Part of a small language model's weights.
Architecture: RMSNorm before each block, rotary positions, no biases in attention or MLP, untied embeddings.
Each number is 500 + 25 x the weight over its row's rms, rounded and kept within 0 to 999. Layers, rows and columns count from 0. Numbers have three digits each. The size before them is the row's rms in percent of the matrix's.

# layer 13 MLP down (transposed), 1216x448, rms 0.194, rows 1188-1215, columns 320-383
096:539503487508523483516559501505478475515471476523487464479523487479510538500489533504522480531497543521488467518488478486509523484564516446477505485526517521492496488504499499553484502477477473
096:457498472507519525520441467496543471485509506536436491504516545513490505522497472490493474465476544477500463527491532477501516546526480483538531523531476475474509482494507505539463537531462481
096:485445482518491493528513466541519512456480504489490462535521509511540489550497498506521503547528506481453486494519547501467467512548516506457496480530515421523484531476485519516476512551545521
118:511444488515510469507417508498500498488546506499493511498498492535475511478504520535507537530512466464523541521467551485515516556489530488495485468508523477508476502500528501462471516508492495
095:476522494497508505497505494519510461470556495517498475468521502465490500526486513505543496527463490508521504507524499465443543509449539464476495522497506530486453505494515523481502450482509481
097:531473508534481528472498530543496516464504446546524444511511483533484495483486494500475457483519478474479532549467516462543502472483525502512496485533509501507488542485475470428532484490481553
097:487455526477468487489480489543449489523521536510502517501492534522483496463525480483520480486499486510511530514468515524465501506471532512509501499503517495486460515567476550495490498478526475
100:531520520508524505535547488486512524536535504503492539492496528486496535512506457501484498511494516498508495498446467538518496497520515466512497517525477507537479465461488474467503491497497514
098:521525504506525511547490490487495487506523471521521492546559488467496521493505461493519472526528460525513499508506470512438505556470518498491511510448531494544505487518468504473522517497508489
095:508479465519443522525519463507476523482472492502459480464538467482482490509494501482464540511507475498513500481553537513477488547513519505522468499466518513494491508485518506498489518476526517
101:505509481522528482530484488500476490485448501526531546475469476517467535460574477517527489488520521456468460504514480523501488469512479500471483474504567491518502526507514492504485528456538461
102:486533485480512521512484500512507516508512536504457455519492469478488499527484491549464489500504481516516517480466492478459486544503480487513488466463466490508511567523479562490504492472494487
100:521528521515474504513535532512482487580466445492510492484502515506520518507502533461499508521437524489504525512529470486474506524462497478505487504525509538502505498479477528529514512449467525
106:507503486528514521519523510464514514500508526485502474502528508515489479473513499521469509446492490500515492521540570477480485573535507480489468477492462548527502535522464464519499484475511522
099:466500509504493496530517494468473497511466509486537453499497500472502460489524530525480486494499510522555501480481465449502475457471517539462476543485507495476474523528510472515487475480503486
103:449457467500500522508519486482466516477476500572508506484520514477496484530483505501494449462505490501490514512475549465516508507506504503547451518518532518507518523456504521440488500512515483
096:483490513540472506542503500478499504525503520490516474502461497497510511499525514465480490495498544536496544510502498508502552499503499453533464473465488506514490480467443494489466522488547508
099:522458510498448544501483528489502511501548474486498525534508478460481501456478473490517512476481440502503501516497512495460524440505492474493536465490502478506497520472549490503494491503468536
102:499507454478501578484524512507494511522539472492464497487472501515498457515516457498535498501477488528502504488518502511508552514533479512478503509474515486444492502516498520481459489525505541
101:499473470513480467461487492464520476519444518447458458530467493501506506488503458509519530450464516531505515500484504481498524513477471534514490518503490527479497490512481497487467503477543511
103:507535465498528459460517460483496554518521494493490483503514534471534505543498505489473525485531552502467516477502456471515528471500478500473512490512524501514520533509516497518511503492502569
100:511472501501444511501486455525527505499480521497503500505494486538488512464472509564540526491488507507529463499497481472502491513509505429523537500503444521550471488511509534516478496464509504
097:509470518494506503524520527526529525501555494514486510495517537516529523485525531509493461473520496477500514490484487462462539513488504528524473448507531474507516507542513538525526509524479538
101:519448534480474527482449468535515496488524509505489514464502492492495531554513481532483499531490420528486483479493493426436492458485487483510542498470492466536505479520496471492515496517471485
104:522519504505502492491490497537534495522521496535455500493480486501513506510493482478491471491497494515450462516496465501527492498527517495527494486494495510539501515464532517567495492496469510
110:464500451488498508478438468582505509508498469468499484464505515482459535520466480521504517498483480448463525515484545499478501491499518490526517511529529443468515555506466507491499475513479509
107:542483486509509493522495494476489477500544494520489543492510463471483491454517535462493496481484480468492520476541536534490490482480487502475484461531480488554494503477460476474534494513495497
103:538495480507482491538522504483484530470503508539497475515471488546496496496537491504500492475492478506498486463524463491481527527485467483480466530496499445492459505491516533463510481462519509
# layer 13 MLP gate, 1216x448, rms 0.2, rows 1189-1215, columns 320-383
104:543503570498496524505508556519496462477514520490515511486491490460500529532508459520452454462502499477498494529473466512501440485479507510497523498522519502490477500476502518491500488502520520
098:541461515506539554472508481502493505500524514511482458509483503501446518506513483496521524464501461503489491511495457526547488549486493500493470522511528497492534508479473534450477544506481511
107:554520489524528466460522499479490491497466513507499465521512495470466474499480463500515515504505483472531494491532474500525477452511534492506527503487512535546451506519500523510514487488512513
094:523515498541541513518487493475549487509502497476507481488513512508480507532499473494553489512431488512472493493508562499545531505499496518516517500495519510579500502488516528494458507483493477
095:465510504537514480497492494528468472497473525474473505464571475468513484500546509505497461523502501552498531489508530500488511520514463499532522495518487495523518475467541493475522510464539494
100:491493532475521477503508453498466515468463488530508415463480487526488494508504511469526530534512475509529471454519511465547509491491518503521520506493517528513475464491516511556452499534460468
104:506503451517478513513477492509483547483512500489463461501506508488518543557504448506474476544492501496492499525479524515450493496484486473507496513504520521474468493487498490538489512490522479
100:471536473498524531524484514546512534522514518488511510479502488471517512451515486527531497508522494531492478497495505472448513495531500493489486502462508511522486454498485504510484507505561518
101:479517443505465504474454495446491472491512510468540495470437486504522537478575491471478529464483507478483482483452502486521500477501566530520523466516501494552500513515469495492465505513463496
102:470497506500498506509518512479534474552488514483493476515508476514502529488492532492518436553508459486482472490526507492467524489471481496504472482485488494499513542522474523469521524497508518
102:560486528514530474504451575468490494526507480521513497507484489498534519545480461510520478516535455503499537490487517482504469503511482497553529486503469506475507513479479488481497455486471493
100:500541483510478478491525478494508502521453497489518498446494535483473458494484462502505482542449461528550513460503509552520534515529493468529491543504501521476456456480517494493532483472460551
105:502508518508502506544564522511471521493498534492454483465480493529478526512483504523518488485460444499438577475480531460506526502489481524514498524458458503498557499473474522483498451534483518
099:502511549520557501550495524468501518541478494503501477464460460442507492509469459456477479518496503491539506474505500481507514474535526511522492474503499478507495519514462496497479487486489516
104:509524526479519501463476514534450458503491521495525524538482500539489524524526456501502502511521531486472498494488508493493526508483500482468531491516525471517454447554456525500490466499486540
097:527515471509537548508509461503508481500488507513465514549530489510501452472475508509471523515486463432487470489505512539487499496497484542502503467465516522504487475516494497465461459508457500
104:493476500520540492512495493484489522535507508493469532470507491557510464476527519526507498461494525489455509454503468459492456509511469499531534495474484520527497509510509464459503475511494533
101:442487496538560480498481511479523497535518510481527533487477465538528469475485465518479487517490487468448503508492550471480513516519499488469517508512536468480512533492462533486529487528480551
103:491501531506499523514527500465508493512500519487519514485519480478477500504510524507512484465493474509504537513464493479489491515509529506524534462516497502496523518459541491485475502555548459
098:567489507522490517502498506496533515499472531475517496492500523495459507528506489517529498517465512482472469498517530455501516498528509486516539473505491492409483502518495469481483511496494514
097:488560469484526499526490519473480495469525484491486473457535514536532499485521486539484496485465502522454554512506560445502530495466527523529495505527499512505508446505500503515519508491485492
100:479484523495535520508482481508463525502523517469521477474483494525479510501493519516517506512529498488492493480520500492497487505490473521499530539509551466505486491500500505503500479501501449
103:564506513518468531485481476494473492499438472519455539431473473509490495493480441507503464499490519523472523483487440508455530529492545515490486482520535522500489513494498464538485493498538507
103:512454507495538532496447481474504474515507481507527532454494495519558464483559529531500519503487450500495519505505523538486504492505485470494491515490517534467514503520496530483491488476490503
113:546498532511512501519519537476462456460480508465462504515467540490537488497504512486510465482531507526518464441480463518535522483508461501512493513446486558498482478477514528465530502490481485
093:491485492508482502493524508490470466531526491537509483546517541505501443512516521480510496503508515492507510477489520507504489503539481473474517517493502516531486464514502505448515441465489490
106:479547462538501534507537462508551506505539496515501530485517529513539492455500545506493536517466510507484511506516531537481492534534487476515509486489488508491546490532467506500482483473510528
# layer 13 MLP up, 1216x448, rms 0.207, rows 1189-1215, columns 320-383
103:503536527537500498506526496454486490505556451458535471536465502521526498506511519439516477499549445475485475551542447507481473489486489483533466512488514473480454488528472518469512484484524504
094:469486453462530541454514480489510500497504536526481453507486497503461540473533492506556527533507485517502524504539455532515517521477507508444513491512517537489498511468470573493491534493509531
109:470493465461521516485499509516519517452530553493486494475495493566510495487505501490509508519509492505494468508526520472495469498492485476526449464489505447481480521524522462466484488525511517
096:507463521513505491473524507498496518530495496472479487478445483520533528472492489518519537524511559491483516461497477543518500496529457500525480497470499499465482485481469455526532508501505508
095:482487485496463478494485499511503505528453503539486482508564506483561518483550501461462536486484486513527491512479489488472481513542454490508519463532477512496540507492527490518500453535520457
098:519512511476523541479516503519474527506518514511477525508528477449584507480567499511511509492447561474511562489485504513488462476491474501487480509485497505492537502485537456501481482466522506
102:489448520485508553513485508527487500541466453521516507547437492456494502522485516481519528537440488470511506503489467532486489527516507490486504490507550519526456502477485477500507523500520474
103:489506507479506537545498505495487534483464517552521518493524488486500503512530519464532522491533455498494483475523463520474530488497502487526494519487484508555487516544468516486475559499521453
098:454504490469492514480524509457475518510521511523501484472469459510503502476489490523497471433501485477509460530482522496503461506514508528484503461467485540511516481449462530476500508536485478
100:464505496503495503498505478514470456476511536509513539487473510519496517531448507500489528525519490477499453508526471546565510514448433458452477510517466490486515437545501507492491445495529486
104:505560475491505531494511473515506497527510516510477505465546514522485499508450510511497530546494538503505467441492483517515522462520524487466521462478509511449479509543490531534491503455511516
102:477481501477531476514507513519535521458460539499481521493469473522475489493468473528513512502516475497512493483504468475507490468486503526519550512500535511498545535541475511461507465491517526
104:494455530516500523521502462490463485521501502485480501483510483547530486541492539525509512449507493527497496509493534477524507513461476504498497494481501485519536505512469524474501503520495464
098:516512495540539532523462500469468461531524530462496504488513449481480478506456521466463480508491507528495518473542485553477520480481528532485482529509511496501482457505512534505512537503510459
102:530504435547498532545535474522466509509495492468511485534486454490495516486504509483516480494440500517532479533495471524470566519537510496511530460508487497529552439481551500505498499506502504
098:492492487565505460493518504470492525510510482494545461489475497526473508501465490488507514480510491453525523459514513493441502478476493492492478475504469448513510484515492510506508531480523496
105:528523501521490485515484549508499527483498523474504565465507436520524519457469499486497510461512502476508493505499499522505499488512548510501518471494526507493499515533495492498495503496507480
103:485503492507477502512449491463514487484506512497457507498473524462513517466490556543519513510469493547510450532541525461504482499477501547478454476469536534488472467513458501487493510503527523
107:508504505466500486495523520510544476532461495498504485489488493499516510503491518483466489512522455467467513502521494494497512500495515480511493493520519481517530476492540493473499509483520503
102:481483484477489484520478534496520460519487469448468515492488553476498526456527477508515502512506484496519460468485498503480524489515496465493494498475525444496474509505543516528493522502520505
099:503501451493485522486509504486529545505441470471518469517488495463475545480508468483528497499517443509534483503488450511490515518512439479476487485507511486511504519559486542514503511514494506
100:483460447513465492523527456523517507489533488512498490491501521488455499504501466514465488474477468521508471494509503475502511496505496496437471534481506497480535509492510527543513441505478563
102:485501508509457521528519550505467537507486500471520493488443506553515528540525499512483488533531473551502505503492492479476503494534509521546530496472464492458520468542517484486505524490494532
111:461540529494472493495462542510510501526457498482477478479473512517470537547482449464538504527493487498483486487502499523478469464506491556505449497493504497497500542455483483534501523538466467
107:516503562517515499518530509471459487489457544486514461494509529526514481492496514484502462497517542524492499482511470502565494504518481519534522518491504487458477468496517555501492498494532483
105:491497504498479476497531528451492499490491501522482480540532514523533465503465486491521512512505463504538532434472525532511495510527522509467515501507520513488501478512443485453500514494532467
107:479525524515536530533524463533528479530472507491486517507500513519530434478523521483535509488484513470511518491547500491497443519494471486512486518475465499481536468549486481434507533513530560